config.toml
num_hidden_layers = 12
hidden_size = 96
num_key_value_heads = 3
vocab_size = 8192
norm_place = "pre"
bias = "all"
init = "normal"
init_std_down = 0.0104
schedule = "wsd"
max_seq_len = 512
Each number is 128 + 24 x the weight over its row's rms, rounded and kept within 0 to 255. Layers, rows and columns count from 0. Numbers have three digits each. The size before them is the row's rms in percent of the matrix's.

# q: layer 8 attention query, 96x96, rms 0.203, rows 0-95, columns 0-31
# k: layer 8 attention key, 96x96, rms 0.207, rows 0-95, columns 0-31
# v: layer 8 attention value, 96x96, rms 0.148, rows 0-83, columns 0-31
# o: layer 8 attention output (transposed), 96x96, rms 0.137, rows 0-83, columns 0-31
q0 131:090118070137117127126163139093084163074118117115137126107131125124199142163140104130118094137132
k0 123:125130110146127101123175152117112167071129126120181118107133165121147155135120103138105116140117
q1 112:125145139121118140088097115159142097124130148166136117072115125154113159169164113135088126163153
k1 115:143151133103128147134143112156121107128113175162101120089141097138155141168168103157113170151146
q2 118:171169066114130143159134090103153143122157117149113154128137142135149088121128150128123140132162
k2 115:174180106154131111110134128104115134173159144130141062138126120146158116151128149124130125125173
q3 118:179123135115113146135128129110176141160125117151145112111125146154119151083097126103074135156125
k3 121:133119161115172163118132123142152202151125095155123129129130086131096166115085135092120146142134
q4 126:109096152123121116062171141089126126141118146155130169125129150148160126100133160168148129119172
k4 136:126075137156120130117110150095122128155158150159128165144131155151159118128163136137149133112204
q5 139:120108156129146193118147140113104128143119097136121123067134132126117100134133146090193141119127
k5 137:095113129140139142160131162136128122120114134149123138098191128153108108107126155076178144131145
q6 136:124062158126149125152143181146135100133102120166105151123107148136152139145136107082117114139114
k6 137:143054161136124134144134144168156157145141107133113135130129167139149150136166105079104083153116
q7 127:111105128090132158128116149153139116071117122126149124097117116093132092166158170106134140135140
k7 134:130111144118117142118095170146162098086115087134151143070115179130111118123118145088098102130185
q8 124:123146128108115166136126137118077196127102140122117096120122106167140150113113142146151116141145
k8 123:108141118095113143148101129128118132133089129121138143130120129152139141143095159109154134122105
q9 127:145123174118168103110114125133127135082129140079147110135124139140135126118143113085137121126156
k9 128:125127180107162142129141132176113128084147128076136098136112136157122146118171158103128096122144
q10 118:145135155107096117178116105126117141157163100075127099109143123102124134141110146148117152180115
k10 121:149109129104151109137119096105129162121153082110112099105143085102150098131083131160120147161097
q11 115:149110171117138111103132152157091128127114174128152129136142119115107157136080127140111117112115
k11 120:135106150112127107079122161164118124094084134164138119133133130114153136150103145140117148152130
q12 111:138082115152143146122167118155145097140102115089107128143114170146129133100134098076098128134090
k12 117:153101103145114153131117154086205128113092181115084142128112143147150128125115108076105124173116
q13 124:167105110119143127081121149124131101115181152154123165144134099120118111137103137111073130131095
k13 123:140143117121131177116117136125127119128163159168161114137154119100106149147119136099129150089072
q14 122:104130134165124105109149149119175153130176099151145113190129108142143109112147113174117159122127
k14 128:087104139166127121127129144146160139134187124152124100171106117110086088096104130186090145098144
q15 128:135141134116175129119097160105117147165147128156103136125120148155169114136156157119110146103126
k15 134:128168121134163103112112140102114111152128117158098131135109105115130102102166148117147161124161
q16 132:094120148162150115120119177106127134134183156107151118092106126120107109128146108120194133130114
k16 135:130082112153127097184122143089120119091124146123151141126126124139077148141157113131171095111132
q17 122:134133107134143108122139105121126071111144111124174091152083108112122109145100146150143122154142
k17 128:099135135153132102104124112110110094113091102148179109146104142130133078122116126160121114105146
q18 116:169161110098115117163130141126097118128131129146107110140156125098139153149097156142158081069122
k18 119:124133131099151094140165115131092120152161140172101099111172102168176081173105138093154104116116
q19 135:153113125136103118135178128160123095130065174146177124119128147111141102097110147107147110121102
k19 138:147110106131096169138155132145118129097067185147160150134102104122129092143089143095177116133120
q20 124:152151090118161148118134148158105103074142085098158109137143142141116101117144123120101132112138
k20 130:146162145142120121111132158156106119115097118068189165145108135152084070158149152157115135136107
q21 127:147096109137142134136140138135164112140152111094129094115117155125125086104124142184137113145091
k21 123:135113097150142141102139154156122159127118127078123114097115154138095118105138129184132097165126
q22 120:081116147147119118168152153107142123149143161127147107142110124122174117141161158131108095079123
k22 125:122139124148124084148089130110169132138140159140154108113123148122135131147149172152119074132154
q23 121:110165108124125169086139177099161116154177153121136180132119108098145138084119170099126109132098
k23 123:172121139158143140107143175109178127156176123158114144121114135087131124128122116113144104124105
q24 137:129130131145164152143140102149130125137137136101105120142091093101105109141132138129096135109122
k24 138:127102139151120190149131099103142085124123142100104115132120099109106092140118173129093094105146
q25 123:131146146149086155106126147134117107133096154113142143134161118134106137173132092165120099167117
k25 140:157174151126109173133142137133139124138104131153145143145191100126116097165115041153095091149130
q26 127:119119148120142155085107133108149112125145119141109119164164133090126101126138101112130110162106
k26 128:114110142126125111084126096112157120110110123160157125179119110097108145123172134099110092168109
q27 125:104136117120100185116135109153131106166151089167115113163112138153126126121043125104137106129122
k27 120:124124139146123138114114121104126106105153085161120116179120127171120122183094147104173148143114
q28 132:142141146119105148141144127138132121118135174145104144117163113120156157093122109160158150162134
k28 135:157087137103117143153153153183088134139163142129144151136156117150135099109103133180104109131132
q29 132:077070134106078122144158156114159156135134104138122098135133110180094141140167100157134137101168
k29 128:097092130082116159122157130090138116164130114125130107125158143147111165153154119169119150139150
q30 115:128132162124111085112121127073078128110143125107127117100127127152108107120118157074139104142106
k30 124:086148163084133070120139138105122133095149141129173095097116131133123177140101152080157104170098
q31 134:157144150136158140137115134122124107141135122092123115185139101135112114108099088120149106119073
k31 135:163125134152125129126105148122143146111120162094159070174137128134142104081094100166151111111071
v0 098:149192113144156117130138151118102111115150145122155148124157113121158149090111065136106145134118
o0 095:152107100131098130115113109134165113130099100120081153154103102104129146163133132096143076105149
v1 104:150159141146103150106105117111090069163139095159120148130143133119106075137148116115092143157085
o1 094:170100093145153091116138144155127154114130112097144120099143095092128168133135137135152098105136
v2 093:123120140096146126157186105143125138119168095083098101120131146118121148118171119143115120157135
o2 084:136135110178131149107146139146128101108102130171171113095096173127082156152132144098147111109121
v3 091:135184120120144155133114155094177109161112164102083132157105128141105125169131091106081105084103
o3 087:119129150142138089111107127117100131130131142158150130148179146141145161154144120142146146117192
v4 095:128115133138141100129150176157144188092125158131123144119155122101152108084134134125130165135128
o4 099:152150106109054109081124083116141100108140096126079127126133140156105119116124121113137100159132
v5 092:110114139125122129158165111108153127130122134118111098138112168129146108095097168139151182104131
o5 092:142121162142161145153094100131107135150130126097145093060148138076127123093147118124112113126094
v6 093:089121136136118104148124113123122128128180118148090118096095118130189136110113151111130128117085
o6 090:130129136138126170107103142097181134114139125129132149152163124173091140145167083125111128141121
v7 100:113180115147160131124129115149084100112135160112117113063130099105150092147132135110137148157134
o7 086:126103150163150152119124133123162124118156115078115127149141165114108113150111121144141158132135
v8 096:109112136121124160126131164112128125118154145122125132123108165125101135147136089103104169099111
o8 088:103167169138133091183092110142119104146112121105095115111122112129101101117063140126111142101091
v9 096:124164153106124124106130143085104118132112073084117128167075135138130131124145135115225096110138
o9 105:132115148121141175143120138160133127139123116156117078119134134111147120139110108147058141150127
v10 090:118097119138153178086120121086100128152086132130123113125129120139134165135128102086123087106149
o10 086:145139169125128106165136110159129113120119098146126089119148108126108090117137129156134124129142
v11 086:117121114104115101152131128109088108100129165140095154111107171131124112116185156128130112156141
o11 081:095136141155120134143098112108153088111147128108156068145112157128146152102088098159167147124121
v12 106:135118133087146107118126103132126125150090116138135123128131131142151114110173143091151129097128
o12 099:115124111193165155176139103130116146137150132144134107112122111128160119149103091167078145153138
v13 083:117125147109129143179122125155150122111140113121116139130114131166163095135141113132118118125132
o13 087:128158113135096126114104181138126123161114085112167155133113121120156137149140152187144121158122
v14 092:160143097087083172174122151173129112184111120159109127132145169125140127077147162087138141109105
o14 091:101119142120130120139115164090128133141140138118162096148107099101091153126142096195118108113140
v15 088:126162126140115113082076080133135150124141104129167151109149122137100159118109142150082129153131
o15 086:129135108124140153162172153147142134122128139140131176136150171089136088101160120098165109131122
v16 084:136136156122158143117117107149132157142084077185150128155132108133158107103159144152115106136145
o16 080:178136176135093190152129143099137114102174125121132119069125135123149119123141118091166134105105
v17 090:153112135116171157142162137128139146103180172155151088105145114117093130114091141101105153119096
o17 084:129145095113108081103106137087120124133156120136083125143149127133142152139171105135079041132107
v18 106:160140123125174099104125100123155151126127118140135151125079092165141151119127122093107102110163
o18 091:132116112139105145141092127167119151089142119119112113148145133077141134132172118148158131132129
v19 114:108149129117110108131129108065136134128148118127138159142092167145126124141110137105130137112116
o19 101:103111148129157135152134132153152144110134113148151129123111123124105136128110107147092113148097
v20 088:138128111145114145101127193186168127103126117126160125159141153134074062156132120129138133097113
o20 089:117128123103156149159118103097099121135122117113069118127113146113172172126104118126163124098123
v21 097:106140160104094155159082081137120105164115097142088136126123145166132130154137139131148155148125
o21 090:132146110171124127071138159128126114082115153108151148127081125129121158125172158129093163110105
v22 088:086136120088113127133142164083125122130123150133113105134111147110110124123088105127125136114130
o22 090:148130155138170149146131114106118105109111122115131126126091143149098111116132173165167115119169
v23 085:150049128156121098082161154118100132147105143148168117144182132143147186135142142145116105109124
o23 085:131139128088094136132097100133129128122131129127134145123131078109088108103103161117085134089102
v24 093:103148081120137096107129145110150176150158156124112155107134110127115142162122099161150144104153
o24 087:122114165136159116148130145173150133106090076139109146179112142129105107106109161082138100175080
v25 101:138149130106156115156141144115111128139112101132115090120116128094182076124125122153109121135143
o25 096:112094108144161129084110130100121128154068152168076121119150129125088113109120132090113105118101
v26 109:149102143115147095106061084147147139195088142132146138124119125149116140116082120130150119120106
o26 114:105108172154152167150162117115108124101182129137145147099120109112106119115127118128144160131132
v27 091:144114130132107160127115170125096144124099109150111129102128100089126137157121154116126140139039
o27 095:121130114119131071101143083140145136149135147094138114151115152175155097123154143168132080080176
v28 100:150145117134105122112071100124127092135132118105111128115144116133145118139099163125121135109111
o28 098:135117155134127147146138167116099120109135148107158153121147124131153120132137135128093156142152
v29 094:111155112106127116140101115132097131115141131140165160121113123116136147129178189182126104142128
o29 084:099092145122101081127137156120160133106145128106122114122154137153108140132088125097101139092107
v30 092:151127174087118157112129129133064124120101142123112095144133121156138140112135148169126155147132
o30 090:110120142117126104156135146087146154133173100127143133115083125111123119150158090071112104105138
v31 090:175145100136094115108124092122120115142119103130106106141154117129101105123118146113161155097132
o31 092:107086144108130143130151128119133117112110135126160160110149140099137160118134112144135126134121
q32 078:121114103138121145131116159192139157101122134158103091106140140095113126172127117098141123143099
k32 087:148123123125171169119103153140134167129122138095136095148139127153132106118097135173122127135148
q33 081:126145144104145120130143121123131091147172163141116137154118129147092158121115100145164131103104
k33 074:140096085141110144137157152155086156112162126082118112171116179147090155112100141133172144153111
q34 081:140131039143143134155144126166168144163104134116151147061107132158132110140124147160133115128169
k34 080:158147117153084137097167150145136173141111109127132112101096116135142160122142125165142110069099
q35 079:173135149124165129154131149121158079122153109143135127095153148140090113100176098095083096123160
k35 078:144115169169121091144127131108146103113164146127098161101149119135134115117142106150111111157126
q36 084:130142121104136106113115147115125121112121107140178115123100121105082067136124135119160140097129
k36 085:130162095133120137125143130132111055159142147137140089118117108142109118131170152153169084075079
q37 081:102174120144109120153125090128118117138115115118140118132066147135119133163117121116120151111113
k37 080:073150094123170127148147110111148110112094168132116145142125117165148151121101110139115115131094
q38 079:113145131090146150118119123148108107125166120169180144078140066113134152154142125155120134121124
k38 084:158130155079159188120124131119145121106174089116128136104146170116166130160137130141125135129122
q39 107:127137106162103163076115098151127128106116105139080133133128133118116149134163096110135094138080
k39 091:104120117112167120085136089108145142104095127116103141182144142153144140171106143132142068119147
q40 077:157087123128137114135118151169135134158110112119136088162141096087134114124123133095158103146175
k40 077:112105159160110112140146160129155093150123119151143109133065139127137152079146107126127151139136
q41 089:143146121143116138112108173109128146133139089133128110121111147133125153126165154148165106137131
k41 091:139131124138136159083161123116120114140148091115128112134095118141127174146166168104178131124137
q42 087:168124141109116123126148105124094108145126141129088141161134140116180139128162108111148089140129
k42 080:151107178148132125100141090156087092128123150104112150102138108140111093159129143072162127142124
q43 078:156125144077146138138181119138109140119162157134127166131140143146116079140126116106111092162135
k43 073:113129157127120082095124151178123143113161129107110133131128098120147118139148101101172111084120
q44 090:095114149120131136146115116141155114132114184123060132116130166188108131126148142118130093115114
k44 083:091088115152108124130122144137115147108122154145078149162127144143141106156082122125099137169131
q45 079:120149146105116151155144135085141152107116154167071123143108114140115121101099107115133183158147
k45 079:153123150090144110120086126147138143120143137130158131175126130144174093124088132110085131147125
q46 077:134133127149106079146123128115129133148151127123166089107123107111148126116144146109074126132109
k46 091:104130116120145163155100124155167124094146114131139132118127166113118124182105132147145103138156
q47 081:093125111126112114132120112158114098096102107154203135152142168155126159133111123145112116097118
k47 085:098122144130112124120140172123125164095143117119155162114147125087066136147129123150150115161141
q48 082:162089135126171114091141127148097117130167173136116158162121094121173106152079111131127112154138
k48 079:144111131138124106082130124149126128166119125102133139137104126117187077168118087096153118129143
q49 090:145152106159143136113102164137142130122111065171145118122142117083141175148169135160169130136099
k49 080:125088096122176146121133125114141172113155103145142129124141162178125153135139154182127156119114
q50 085:144125104079131115156135145101098133133082119114150120074092107131147119080118140120143110152142
k50 078:114104130121070116164139134174141116120118103140122148136111097118100140101123129108173145110127
q51 067:140104129127137155134125153119131134166132156081125115114117108134154143088136136127118104118065
k51 072:133107085138136142129115118126140107129086157110115126083089132154191102123131110133149119095137
q52 072:149141131081112140114099188140163139135084145114103128160114133124114114137118137143106136148099
k52 077:133148113109149111135107168113189137152088138085122157136137152143136091063168140133090116149128
q53 103:156126125129120103143166130098110111161154128089131180125143133133099103095124147113112165137135
k53 090:146115134159133106119162139168113109082119092138077154105115129093097128092160131102132149128105
q54 081:141112126106147095144128144126128171166107117125135164133174085136154083144140152101143116159151
k54 080:117079140141101124136131096147110117169108133167138109120104093114122153101142122133144133107118
q55 069:174102156155140129096159145118135097113104144121103138116103119128148094100135190124144133104124
k55 075:126156155112146157121118183110090113127125139091133139155115116116112141115117117131170114151118
q56 097:117137126121169127154126114075157132156120136064123122122120110142124147112122129088109165079120
k56 090:156127110118096111169133142132112112184113137102095142096112085127098157097141141107084134090065
q57 083:100134134134130089140120118153143126104089157137102142163117175155132123109130107118119138095135
k57 083:140159121104135151130109137096126115133118140141121162140108129126119134136135142140087155104138
q58 083:144128074120105136182115136149160084140110093095149124129107141116113124087102120080115132138134
k58 080:066149118129143135177131165095127110125098107117157136070137106108156112108123139100156132105105
q59 081:123098108137145109087135123153111105098155105160117116123196150129127152117095147146141123106103
k59 093:130122134086121097141146122111104136112151121098123065140179161110155086170095123141098101169151
q60 080:118148126121105102139165124111182160127061145118143146122134129139148123131166146130132151108148
k60 079:139104120123116137152123165088086180135134140174126150137111099133135141159136162134106133114085
q61 074:140160100133090124147126161151165131127119104171180118113129108112147153126135119153128139157170
k61 071:132172112114079078103136103127134113112126149147143146096141090139157131142129135100125147129110
q62 093:121126095117162118173146133091115147178123149104162128136088131123151144081091146103130160134160
k62 083:112157162143146104173156136131112159156123095143177118110100101118115168115148152105139147132140
q63 085:103130142154153063119119122121121130113159144109111151121128121174154161075123135127096135154110
k63 070:139153190137113125111144170122106146135099126108074123089135134121127139120133124117156139130139
v32 100:121108119123185125115162132114117112154108116137148132170157072113173124147132130149124128106141
o32 105:111157117180101105158107147136137151099125136119111129097093118128089107115088118118085130122142
v33 113:147106089121117113119151083170110142123134145163148139125109173117080137147134143117121135097113
o33 105:107139133132133185157141136125110153153090087122138102117095094103125132140131141149160169141119
v34 096:128125118146176108098058103114104171143093161120121118130122127149153108134107103112138140142131
o34 093:135161149119126124127149135127146150100126144128131128140144109128076114137139122119078148138085
v35 125:101157137148135131105075169104153125122162175085134139126118153123127122106109112091118130135151
o35 114:146106197110137137120143168122110150081163141139104151161190138099122110172158141158137112144137
v36 099:151129146149139101143143152126094177130149142097101129081107156101141105099148167116092121145138
o36 103:114111133137130151110116114126100081136169118182179131134156134135113119145088157121166145088090
v37 095:135128117115143136127132142188155135099114125094129125155122145091140151154105130163169117111143
o37 099:133108148129167162102150178130147148135128150126191107118117131146109116092169115120117116108060
v38 099:115136110144110119102114102148091186115148134129114164088131103142122121158139117123119113166111
o38 088:138108172103151100131157128117132096129164078165140142133150157118135117112135144115171157125129
v39 095:097120133089126146119098131119133101148179089150143118126091122130132129130152149148115116145129
o39 098:128141142162143150101157119116136132155087106147118100157108132140145141182105108107136152142131
v40 106:114157122114056149126182156142102116147102096117111133118109159140159139139144098114110120114106
o40 099:139157091120114101146089083088159142151123131111150090142135093147128107103082138085131114091117
v41 111:161083162142163074114171108162141159135105100148166159128154144123107077114099139095137147122155
o41 107:117134134124137171131134111109105136091125160130110147122105149119097152110128114119124118128126
v42 105:102120147161098104086141097170103171117138163123136101081125153120122101161136118110145164085117
o42 111:182134134089126147147121111113142113117110087112174160123140131100083120114180112129123127119143
v43 102:089128141123097127107150139068084128091102099122153168138125083156137165155160117129124150118114
o43 101:140141093160125112167127162155140163171103158126158130112109163136134081106101150138103139132150
v44 103:139111140122131153088121074122113132106088143159111111130145148118082166141164164133154126117117
o44 105:098119109152158114154141199150152131155122121097117154132127100143146147136103147133129108132150
v45 117:130104107136125075162131141071128105139123148110144155136159116151153095120105128183080140125164
o45 124:119161103135112139130092082163145122110098121148122102144120159130121149194135094106140076130098
v46 102:102115102111126125153140152170123129183070085131127169127112119158084109106096172156115110139131
o46 099:130169119158172174137105092113170142096179126105093102111116135157125138143145062117114153114108
v47 110:116137139098089181121168137105127171082091130170096136100101111144148093138113137119108136121129
o47 116:150091085141135124150131120130147155186145143108146116111100112108144154136105096134134128166137
v48 117:091127134085113159114144166089135120123115104096119132142118130165114130141105145134109117138143
o48 107:144127117122108111111110121155137142083118143098084157140169188117154120136154098139091104139109
v49 107:133124143091135139144125128129124100110133157123147101119098211110142138125099185120121137131162
o49 104:119104108104118115088160164137090166104129148152125146096195111111136147165111127139114148177121
v50 092:117171126115137160154133121154119148162170125086137124166109143123098108170144135117105123171163
o50 090:122117168126143130065103129112106087101136094153138128103139118158153106131106116157121121112126
v51 107:143129136117156155159153155111145114112093116139151117143102134183154201111140172150134136136103
o51 095:135105090130099118140065128127120101119154136104065092121143114153117128108166141124115110130106
v52 093:121150095135134106161126187119153124107085131116113142110184092138154115134159136153125141116144
o52 092:163131144116098167139124114154110141115147096126197105068101132099124134156095141147122116100086
v53 091:095128135137167104081099124132120122144155132110185151143154131137088157116112116119163100170138
o53 086:152110136165135115181168143124143119120154152111137147116108104113136101143177117142132099079135
v54 102:075096100136109092135152169136147106131127185186121173106117119170165103133114135131119136114121
o54 097:159115082132122146125103075133141132136124128100149073136140141120090102129146132099143123056127
v55 102:144122152122163132164139166102113116176122141151137105128130123086149131104128118119098117167117
o55 101:137075144130122136142073117110129154106128116118115145131134116082144161131084099101112168154112
v56 102:086131161115134116128110115155109162147099116088154127123158086100114088117133094129170123114131
o56 099:136084119164129145105138135058135142113122137155125132137102143107116167101095117131083139144145
v57 108:117132146119055124108092160138148110124146141104149128114113113151113129166106135117105126122112
o57 115:145131154069144148087147096114112112123133109124110105124153126114125113129123157134141122132157
v58 106:129118047138093112146094176115127117096150111112132102114126111101120108133095106108097105133150
o58 105:126105169079151122128134086166151152153116147139127156169135140155164134131160139115126139143135
v59 114:114123167074128146108184135127096092120157111158109142090107124160123125146153152173157140124059
o59 110:117144090166130100156092145102124121169120090146175139100150107109154133113147111120128120139172
v60 110:141168131136162148163168089123092105099152166130111116096125146116114139098113160132167136111153
o60 108:075145138142103079085112144115144107117133123137159152102146130133162134134130110094095099128071
v61 125:114098096155188118141109130114115091131128151101136113146131096133115130113126132118122182138129
o61 116:128134140145126170082114165159161152153081103134114122150174138098117144136115111147105089113113
v62 088:119106122134131137129127098173132172162149141121141115144163118135146118094173120103161086117100
o62 090:111160144170161105095078170112137128137117114147113173142093132109111100130122146133138157129159
v63 108:143100096115123141131075131158102099111132131118126121159185083150107145085157174128138090115096
o63 110:103127118144122111118149169150160144137128121159046152121100140105115137141131161120128116140104
q64 091:121122155133159143144154146096078131116165135117127158156129155106121162167135108134113128147137
k64 088:116102140176132146152163140138098177091146131165104154122124170093129101133136155151082153154138
q65 091:134136119117184122130164125128140149150135143110116165100088108157109157112110101090140131152134
k65 085:147106110151136113129119169165131134193141151137101129100112108121112118066112120117128145134118
q66 092:107148128177084135106138114117147109124134088134086132108135138156123123104126130131143107130172
k66 092:130128132128136143089150118120108115130132118145091127116087153131115122112135125134119139113097
q67 080:134125153105096109140115142113144123130142120120148125122126126128160173091112154147129100154156
k67 076:138157145128137124186076177085154120107140138171114136138084117131175095113114163127125135141148
q68 095:141147129114151150110100156140147151130126115173182095085128053098146158124141178151137155121129
k68 089:122095110153138119098095139129151120132130126117124110094103122132173134132190160130151131117102
q69 074:113124148165186130163120129096133159154097152112143108145107120125132151120188140157141110145089
k69 081:126115099155168104104131128139122128147133134113139106082130122150103111148170135109128157093161
q70 081:091123155156137120081114145155130105069116148159148127115145155156145111156163094142120190127123
k70 069:143128150122137098089127135072114119091140200108113148157120138152134129153161144157149156117093
q71 087:148102110160128105159133124133143137134138143120138119149094136140138122100169176135127118118143
k71 085:120100143164151092152112134149142140177104143109181101143091134136154126086143109119128176139165
q72 082:133139157156134152101118106129097137109166137141112089168102128123177138179117079126152060144129
k72 087:168163130149124129097114122163163174114156121139067131109102138136138147150103119129147140109171
q73 080:154084125158133094139087155144117115142146128066123117101095098134171108099139143082148121119102
k73 081:097126157161158128185161156087162121169119166099150103097115151127094105149166140137152147085149
q74 094:153133137142137129139143137135102127098172145095169097117134126141114128126137104139118123095171
k74 090:138104140139129094104127136102091069147190125139155097102155103142179101107088090155123123134168
q75 080:110094091130124102148150082135127129101080091141163183120102115123108119165120137085126148123122
k75 076:126112128133147131152158119139107168088141136092158161115104155120122152150137116128151130146160
q76 087:120143092153100157162130108139120109161102082125130090133069161098133108141101109119102155109134
k76 087:084172111134146090129118078102140124142132117085125132154112180118090140136112153099150150084176
q77 083:126147103095134121155144125194144123131131129139091135112118099108171113172169145115149087148142
k77 083:131118163119137105137194113137091119155151165088112106086123096173140086125132134114152147129164
q78 089:099156165125144166106128123151170140076127123152112102091152124134127134140104116149136159105088
k78 094:119119117138126149090111093171185108099157171168101110119162106194114134162145138135111163094115
q79 082:103108090159110129177144149136149209138115149116090116159134137129153125158134102121132099181187
k79 078:160129122157111091133152146121175150149114162114094121142102151135141127131118132106139130183148
q80 085:104159091113110106159130122160122130146117113149145148156141097097108155092087127130131128112117
k80 090:111137122134109133125146150146101131161093104120115111174115098122116114156106133114154151135174
q81 099:106147122094150122143123096142115143119077133124133148118142162167113122120148163171152095103135
k81 088:119148170156128111110143134101154135124132137140107122130150102153124159101143136101143104108088
q82 081:095102140128157100088143130095125131093118110121119143109153133096119105146147134146157111087128
k82 084:086119153141130121149098094122121130121115102153131121142137145135151177119156082150174108123126
q83 076:124170141056119159127089126107176130151106092133097131098157123091135101142146165134088140162133
k83 076:155121118140131150071120128071165113140159154109117152149130144136149192122118142152135125174125
q84 084:128115123150112145146084118121146120108119148135126072122099156135183138134103088129157115139126
k84 081:144120145144146176123118079139113107110092127148143123156108179139133130161126083129177160144095
q85 095:108139119121121137132108120151120067119151129136096106156093130165087141120100120106126129145124
k85 090:098097114153113141137119125093133137093154117134124136116125168130130143138083096119148174119089
q86 094:070120098121123138093151115158112125136109110152195124102159134099133092192114118154152121141155
k86 089:128154118168152137130117107124142122136161108130135146107122115212122124150111118158132096117117
q87 083:165107157113126128119195078112115142124126126096094109128097118107147119104173125066136113139079
k87 083:142151147143108153120125079180138168130116121129138129141107077062123107154128139115123140163130
q88 078:109118124079153130109129131112151079175090118120108120165101130094113136135119170110110150098111
k88 086:177107096109150100128117100078150109145134128132148145157092136133143084082125141127137137149150
q89 080:117115147125155178088142157142136117107111164105070114119112098154121142147107152132115147118114
k89 075:125125159125130143157150118169195118125112138109112129149106099141142099119105118169103125087104
q90 081:119117125127114122124159132093100136164111140114159121134171147085085145135151120095113133110112
k90 075:130184109122137136142170109112131120104128114127148162097153080134100112102126166139100148161127
q91 080:097127149107144138154177102162121130130151169104155161103083149189123072109102143095095128118157
k91 080:129118150167094083118150133142073090166137137111137170117102105141116104139104100088123163165094
q92 082:146120183110121128127166142157121142154124146175148157123122126148175121157122128134180121117147
k92 080:117125146143098126129126134175087117134157147094143174128114128139160117105130120093123133171175
q93 088:139109120173123138123119162126165126160135174098111135115128111174118162131170126108150110139122
k93 084:150135105122156138163076157168148139125112147097090090103114178185162133117159134131106141138107
q94 094:117093147167143104133136157138150138110157123106102131154124133139102089162091152072088131143178
k94 090:101081115134126103152096117093122129089160154140122127113152148109078090160096132114083099151138
q95 095:146112152103125138137136124078085107139158138155139096115144137181181099094121152159138141127121
k95 087:089114137135086116135090134133148130135123091111188108116148144153149119127097125099163129124114
v64 087:118108149089130112174137153104152124102146149153107093167088106189172115111144133140144125123126
o64 091:127145098124161076122134110167112151132136103117165125112143128122075132166102132127119149121168
v65 107:102184075115127123158087162142121073136125125147116153079085119180130123140143102131136122171135
o65 100:137088148097127124098135138154121128120135142148120068165150106119107145161103160118131129129133
v66 103:109116111134104115135106135098130159134153108095124117152112114123121084145141149155144133171134
o66 110:141126132112148137132160138162156168129129174153132116122154134153098167145090130153172148151150
v67 099:096139148109100098131125128095130165103157146127158114150099092130118115139133082118139105135098
o67 099:149112105112140145114136113158153103154112113120077168126143174135110157083151152166137153102143
v68 102:156119098161106128111148128126158119125117099135133100142112132132118097137117142154149131140138
o68 103:126131100103134115140138126087115153135186157110137179079123125128131119110144117104098120125174
v69 107:081131154090130142113140144176109131148132093114123151162115126115157081102155134119086154155131
o69 110:143142094148135109138102114097122115116115151088111111118139157122120115102152113136141116122109
v70 090:126151098122107102147152113154136117118115151099133104106110118154107131151128106128139104096134
o70 102:139103116074135106105096132114115124134090130118095141141144114180126163084109147107159123128135
v71 099:179104134134123112096125122105158096131103124098110097152123157107088143181153166119130132150172
o71 104:069156134125138167124168133117122135131177112169124167112148087142155138140075114147175157134135
v72 107:140114117127129144109161123126127179178119108152137095123104058128142135103181163149118145156128
o72 106:088157148144116129160144113127125086098142133104085126106136197151120101128114120098134135130118
v73 100:075177111142095113148124056131120164129122175111134137130143149104075126128081099131164105133155
o73 111:140100148133125097092140172077073109103130117137110139129173120106169162119140152130116146140105
v74 105:147165112128122125115149138128136135122127101136104127123121130131126163134121125072127124118124
o74 107:139080146144118124142152156127089141139126132136128128132116124108127074123136123144143078176143
v75 093:162149184129140118101095120121111078130110131135120112148152138125129129171150126160125116109117
o75 107:142113095116115118176170132113140154140116129130139160143110078118110124061137124116113158173153
v76 086:162135135134123093143132104116148134142131087110137106115133116074155152155134146119140136169175
o76 095:172115143119135159114133138164141159113119119134150123141147123140123129095137072127096124119089
v77 100:102129135087108125169114114139113119111165116124122151160099169100087084082140152121126111172160
o77 111:106151104146115119134131167126102129151117119120118150129140107102097159136121090135106146093090
v78 094:156111147071109119167090103128184151138167139125102142128160142142104123134140152096142108152096
o78 101:114161127148149122121164117113079123111091105121160106146117086122067133109113138126124110122122
v79 086:138163110132110092162122173108181126090108083117127109140166105105120142136146122154121147151107
o79 100:140104075136138122100120125146096152127156195161137130127122145117141130160126107126103135165146
v80 109:126120145124151117136136157186103102180132151122155156119144123144155141106123151101096095127125
o80 109:117138135127093128075083078115122096043128135133140142143143132131133126141127119170167131120124
v81 105:138155118127121102131096156093146096116121130124105134089137162128179116148108151105167155096108
o81 109:138096125122127134106110116156137122160115113151117111128076126075131128124108102126115134124163
v82 106:091137102115144098119123184138098115122115115097147160119117108148132105107141135089095126117105
o82 095:139133130104134117098108099134123111104106163123144132168151141141175129121125140136128100106135
v83 098:147173154104116127139111108113127126124135115133153133107123114138166060108132130152096105158111
o83 099:124104104136153151122115142136137110119118125130103111139122103091053190110117118137162115118122